Weights of a small transformer language model.
Size: 15 layers, width 320, MLP 640 SwiGLU, vocabulary 3274, 15M parameters.
Architecture: RMSNorm before each block, rotary positions, no biases in attention or MLP.
Training: a variant of Muon for these matrices, 5915 steps.
Each number is 128 + 24 x the weight over its row's rms, rounded and kept within 0 to 255. Layers, rows and columns count from 0. The size above them is the row's rms in percent of the matrix's.

# layer 11 MLP gate, 640x320, rms 0.0767, rows 504-520, columns 0-63
size [ 97 101 101 100  99  98 102  96  99 104 100  99  98 100 104  99 100]
[[102 130 143 140 113 105  95 122 124 121 138 158 147  92 155  91 143 106 110 149 128 122  87 138 124 126 131  86 141 107 176  93  93 110 102  65 103  92 166 135 126 182 136 186 136 157 113 123 107 132 113 121 152 107 160 146 130 134  95 176 110 136 124 153]
 [122 149 147 130 169 145 155 128 153 110 147  94  87  96 156 150 148 133 118 194 106 106 111 118 120  68 121 135 162 140 117  81 150 105 126 100 113 117 139  84 116 135  75 124 152  96 100 113 109 136 153 116 119 120 129 160 128 133 107 119 116 124 114 105]
 [114 152 136 123 101 120 143 110 135 121 117 141 135 140 121 136  87 174 117 137 147 128 152 125 141 111 104 162 145 137 144 158 127 117  97 132 158 128 137 142 163  99  98 127 151 125 155  77 109 102 176 107 164 123  93 125 128 155 134 123 137  89 157  79]
 [121 110 157 181 150  95 115 166 123  92 135 137  97 135 136 107 139 122 164 111 119 144 123  86 102 153 140 144 125 146 135  79 173 163  95 114 117 145 157 133 133 112 150  87 150 141  98 121 148 122 130 117  87 128 124 138 129 111 126 130  95 120 133 158]
 [166 134 152 129 130 176 125 136 209 151 106 120 135 142 155 123 180 140 102 100 132  98  75 126  96 152 134 135 119 138 120 137 120  95 120 114 109 119 138 100 122  90 107 147 140 175 135 152 114  95 146 106 110 170 107  94 150 122 143 170 163  95 124  88]
 [156 133 101 144 138 147  75 112 129 100 154 133 138 103 130 109 111 139 128  92 139 151  98 130 100 150  79 102 112 128 144 156 118 122 136 143 151 129 101 133  85 127 153 132 122 138 136 177 165 163 141 115  85 108 101 140 134 156 141 111 138 164 118 104]
 [128 142 123  90 132 145 105  87 130 143 168  74  95 125 129 125 104 107  94 139 110 111 126 157 151 145 140  79 111 137 164 130 141  62 122  97 114 133 161 171 149 111 150 131 151 106  87  92 153 122 124 147  94 126 167 145  95 145 127 123 131 150 108 144]
 [121 124 138 114 115 167 126 103 151 123 162 120 142 154 137 124 123 137 125 102 136 142 163 121 162  91 164  99 111 126 107 128 118 125 127  99 118 180 109 118 106 159  76 120 139 121 127 130 138 148 117 107 139  78 112 122 140 141 137 170 149 144 152 154]
 [138  86 110 112 121 111 118 149 171 165 117 120  98 120 145 120 124 148 146 138 134 129 114 111 101 116 154 106 132 147 133 137  81 115  95 101 145 158 172 163 133 154 134 126 123 132 130 111 181 156  74 131 148 111 104 143 136 109 144 106 142 141 132  82]
 [148 135 130 196  96 122 120 150 146  89 152 135 142 120 152 160 113  86 138 124  78 128 129 126 111 146 149 150 152 145 150 124 101 149  98 138 114 127 140 131 122 160 139 122  94 114  98  76 158 150 119 138 131 124 123 100 140 138  86 175 142 144 127  92]
 [144 109 153 103 127 134 127 169 135 113 105 117 111 128 146  96 117 127 138 102 106 119 133  89 146 157 121 122 135 100 112 127 127 138 193 110 158 114  87 115 152 140 141 148 174 125  79 138 143 154 181 121 136 145  86 140 141 109 141 112  70  83 112  73]
 [106 189  99 123 146  99 109 146  85 140  92 158 132 130 112 160 149 117 133 126 132 138 103 117 102 151 107 157 147  96 132 176 129 128 149 106  77 129 162 128 133 134 165 173 105 148 115 157 127 138  92 114 141 121 149  94 153 137 128 138 130 131 145 134]
 [ 65 156 128 125 145 159  95 123 125 136 105 110 158 117 155 150 157 123  90 137 163 131 138 157 168 112 112 177 122 149 131 167 148 141 120 100 144 136 105 110 135 137 120 150 141 126 114  73 117 143 151  87  68 114 119 131 130 161 123 151 136 102 149 103]
 [138 121 157 149 125  71 125 110 110 116 147 124 153 114  80 146 122 111 163 103 127  76 126 129 178  80 123 133 103 170 137 124 114 145 134 127 132 120 139 122 117 160 157 119 124 113 133 164 147 130 128 117 119 111 125 156 147 101 126 117 139  78 106 123]
 [131 124  91 132 134 109 128 139 132 127  88 128 140 120 157 126  96 116 142 131 185 105 159 153 161  91 139 110 145 170 167 127 119 107 133 143 117 120  99  83  90 114 134 157 162 118  97  93 159 130 128 119  96  92 119 116 141 145 137 140 131 143 135 142]
 [ 96 139 129 124 128 154 106 159 152 100 132 149 140 145 123 191 130  92 142 124 121 126 148  89 155 160 100 147 121 149 138 154  99 167 140  91 121 160 136 145 122 176 134 119 185 130 147 139 156 133 122 102 112 114 125 104 103 158 133 150 102 106 147 108]
 [143 164 170 150 156 162 153 149 157 135  87 117 129 132 152  90 103 160 145 124 135 100 136 153 119 112 150 113 132 153 125 137 127  86 120 139 161 100 104 118 129 104 142 135 105 113 129 133  90 136 143 141 166 112 111 123 153 138 152 159 104 138 151 116]]
# layer 11 MLP up, 640x320, rms 0.0812, rows 504-519, columns 0-63
size [104 110 102 106 100 105 103  98 100 108 100 103  91  96  99  98]
[[110 137 109 110 150 155 164 132 113 169 117 109 129 152 121 149 166 169 130  77 123 134 146  73 106 112 123 127 133 135 138  99 129 100 144 133 114 104 115 153 118 184 125 138 119 170 134 103 152 133  92 103 168 152 128 116 107 122 134 153 155 182 159 159]
 [158 142 103  94 146 147 140 138 135 155 150 140 152 134 118  97 107 123 154 125 140 130 163 135 146  87 102 154 102 156 110 141 122 148 139 184 102  99 125 122  97 137 119 105 141 142 113 128 112 105 126 156  92  93 149  91 146 120 198 107 142 136  96 119]
 [146 122 143 155 174  93 105 139 163 145 117 133 136  93 162  95 182 108 146 144  84 112 161 147 173 138 126 104 150  92 107 179  86 107 174 124 125 120 112 101 128 109 151 138 136 154 187 163 127 125 158 106 141 105 115  94 129 157 137 134 188 145  97 129]
 [142 132 131 143 150 112 133 143 122 161 124 133 153 154 140 113 128 155 134  77 124 136 124 106 121 148 126 109 132 120 126 167 173 154 148 180 129  95 108 106 130  84 135 169 139  85 108 170 156 148 131 156 121 118 172 157  93 111  67 164 114 108 152 155]
 [106 106 131  94 105 115 134  97 100 124 141 128 133 169 123 114 127 108 116 129 126 147  61 166  94 152  96 135  93 133 119  91 157 149 125 157 119 124  99 132 117 116 111 123 117 189 127 131  78  85 103 110 141 149 169 114 131  95 168 134 146 104 102 154]
 [128 106 125 163 110 141 150  58 123 126 141 106 119 132 118 141 154 136 108 119 122 128 119 120 158  90 154  96 136 112  99 126 127 114 112 123 120 116  98 162 148 106 150 123 101 131 107 109  97 141 135 184 183 141 133 135 126 127  85 130 113 143 122 106]
 [150 136 102 135 148 175 166 164 126 136 113 149 144 145 112  87 108 173 151 155 110 156 123 125  94 145 125 147 156  95 106 103 113 102 124 132  98 145  92 116 114 131 137 136 134 122 156 137 101 113 149 126  80 138 154  89 167 126 158  80 136 120 113 118]
 [133 133 158 137 131 138 114 118 155 118 120 137 187  97  98  86 114 168 107  95 159 118 149 133 145 104 130 166  87 159 114 133 143 108 147 130 135 129 128 125 121 117 123 109 106  83 125 110 105 122 107 121 116 107  99 143  98 120 122 131 121 104 137 153]
 [ 91 105 124  93 145 119 146 133  89 171 153 131  97 152 104 109 151 123 154 120 146 101 160 107  86 105  90 100 147 117  98 141 108 149 135 132 108 119 105 111 101 144 129 135 145 131 137 130 133 120 137 124 114 119 103 112 168 105 139 149 130 114 146 140]
 [144 118 115 155 104 150  83  96  98 158 131  99 145 178 131 110 141 143  96 121 146 205 158 168 117 119 149 138 106 106 148 126 116 119 145 164 104 160  95 141  98 125 135 105 136 136 116 107 132 133 108 135 151  85  89 154 141 148 124 176 127 106 148 126]
 [142  97 144 176 148  96  71 138 137 118  53 124 164 117 105 142 151 143 158  90  95 150 151 116 144 157  89 145 137 129 127 131 129 136  96 101 127 138 135 150 113  66  92 135 121 132 112 212 164 193 114  98  62 180 117 127 161 105 115 134 102 136 111 118]
 [ 80 122 110 148 145  92 133 113 160 108 137 143  98 107  98 119 129  63 125 113  98 113 127 105 104 103  71 131  88 105  95 141 123 119 155 150 151 140 178 138 148 128 111 127 125 132 142  95 152 105  85 142 131  96 126 128 110 165 126 138 164 121  93  90]
 [127 141 145 168 151 114 130 118 102 142 113 181 120 114 150  74 128 151 111  97 148 136 141 128 122 128 164 115 120  99 125 142 122 124 137 142 145 143 104 132 100  72 154 203 154 144 145 116 104 119 141 131 152 193 128 131 130 130 123 123 157 130 163 152]
 [112 120  81 139 163 125 161 160 156  95 152 123 146 132 134  90 105 137  94 111 185 177 139 108 143 100 137  94 103 133 120 131 106 159 175 129 136 109 159 145 125 133  90 117 116 136 143 150 106 180 112 107 122  91 129 149 117 204 106 164 156 131 144  96]
 [148 128 135 120 128 126  81 181 130 158 131 110 142 133 113  73 122 139 160 128 161 128  97  95 128 138 133 168 137 136 135 105 100 144 123 138 130 117 104 149 120 115 132 145 165  75 124 159 124 134 131 124 124 119  84 135 130 148 105 156 103 167 123 136]
 [132 143 143 111 138 100 110 123 129 122 108 119 117 130 144 134 115 122 124 134 142  85 160 141  61 163 138 114 169 114 157 127 128 113 140  80 164 129 122 140 132 144 163 148 136 163 110  98 143 112  96 105 140 159 111 100 111 113 146 146 122 105 111 138]]
# layer 11 MLP down (transposed), 640x320, rms 0.0797, rows 504-519, columns 0-63
size [100 111  98 105 102  89 100  99 101 105 102 101  94 107 100 100]
[[143 129 149 158 128 135 157 129 170 116 133 133 119 124 129 116 116 132 184 168 144 124 117  92 150 107 172 135 115 171 130 139 135  92 136 154 117 134 162 147 135 159 104  82 103 222  92  74 147 148 102 149 149 140 161 126 113 138 119 138 137 119 133 137]
 [172 126 127  77 125 147 132  68 131 131 139  68 131 144 107 133 113 132 131 119  93 122 166 129 161 145 133 104 114 120 102  94 122 147 124 152 119  88  87 133 119 164 156 104 125 146 131 120 127 124 132 100  99  88 167 109 135 126 155  88 140 133 145  73]
 [109 124 149  91 117 115 139 138 149 145 157 148  94 167 141 130 123 122 131 113 120 100 157  74  93 114 108 152 168 106 168 179 129 154 133 123 139 107 155 142 130 159 142  95 127  97 108 173 173  97 108 154 150 146 106 111 149 150 142 151 133 126  80  98]
 [122 146 129 148 117 121 164 122 122 168 101 163 145 126 118 179 104  73 118 106 103 126 118  96 141 133  88 140 151 139 112 142  95 193 134 141 185  95 170  92 131 121  95 116 157 154 112  72 135  80  99 138 130 139  93 129 107  95  97 136 108 135 135 150]
 [168 143 158 141 112 102  90  92  95 140 109  93 157 100  87 140 108  94  96 113 126 121 138 142 158 135 162 102 131 132 134 122 152 133 141 150 143 145 101 141  92 135 103 118 129 149 109 111 107  83 101 189 157 188 129 119 154 156 130 128 109 132  93 102]
 [136 141 163 142 168 179 112 121 139 123 120 126 178 145 121 135 154 141 112 143 108 171 155 137 152 107 112 101 120 159 162 134 121  78 111 158 112 158 136 174  97 172 118 106 109 107 140  57 158 145 138 139 129 119 148  88 155 151 129 121 132 129 145 134]
 [145 132 109  86 107 161 115 127 124 143 155 159 119 134  70  96 112 131 154 136 128 157 110 103 137 112  94 118 147 126 137 160  71 109 149 132 131 107  84  86 124  90 106 116 105 134 133 145 111 140  94 118 178 119 159 124 109 125 126  89 172  82 115 104]
 [104 126  93 149 118 135 129 151 157  68 123 141 110 156 108 152 139 102 104 125 105 133 164 119 125 135 113 118 114  94  68 135 116 143 109  98 118 124 170  82 138 140 108 127 120 111 126 126 125 171 138 150 132 131 152 116 148 134 178 171 148  98 106 148]
 [ 96 143 130 131 127 155 165 157 119 141 152  62 168 128 144 111  89 133 145 146 121 121 181 103 112 156 105 133 207 172 162 148 126 114 173 130 158 183 121 134 116 127  99  89 132 136 166 152 109 122 145 100 101 118 130 116 119 138 143 137 130  78 126  81]
 [190 100 126 163 143 131 137 130 153  97 122 130 144 183 162 100 162 136 154 125 187 176 103 151 126 161 120  97 140 143 130 109 163 113 139 137 120  80  81 119 118 143 182 119 142 111 142 152 151 130  75 110 109 134 180 136 129 104  97 141 137 121  93 150]
 [139 126 128 100  93 123 112  86  86  99  82  96 113 172 108 149 130  96 159 148 125 133 133 108 123 156  82 126 125 147 149 116 123 161 156 138 131 121  97 122 163 132 140 117 113 115 143 139 124 103 131  95 151 150 112  87 131 152 110  87 111 116 143  97]
 [154 146 175 107 101 127 136 173 136  95  98  80 129 142 119  98 120 104 148 145 115 151 159 120 146  89 157 133 137  90 186 141  97  93 105 155 167 124 104 163 119 115  75 122 140 130 109 146 122 123 102 115 146 107 101 121  70 119 170 160 130 146 109 139]
 [146 146 131 127 143 163 121 148 143 147 153 140 151  93 168 131 119 125 151 130 157  80 154 176 132 128 111 114 122  91 207  86  99 122 135 139 133 141 101 175 127  98 115 159 108 174 153 101 154 135 115 108 136 157 135 157 122 112 154 117 112 113 121 152]
 [134 131 125  91 138 145 134 110 153 142 159 118 151  81 155 126 119 198 147 115 121 131 172 103 147 155 125 141 145 116 120 139 145 136 144 111 155 115 160 111 132 142  78  90 116 126 118 160 154 160 139 151 110 120 174 145 136 102 153 124 164 100 125 164]
 [ 87 151 109 123 114 111 144 137 139 117 115 131 178 131 162 154  86 129  98 145 118  51 102  83 131 170 132 112 134 138  81 121 112 150 149 131 138 132 124 100 149 107 140 143 163 135 151 186 110 117 161 116 140 137 154 160 142 170 147 105 143 150 117 131]
 [104 121 108 114 151 128 137 145 126 156 110 148 121 152 131 139 123 141  69 145 102 146 124  95  89 111 141 128 164 108 148 160 115 119 132 130 122 100 132  92 145 154 146 116 116 118 121  50 103 139 122 111 167 119 102  78 100 133 158 113 152 137 141 127]]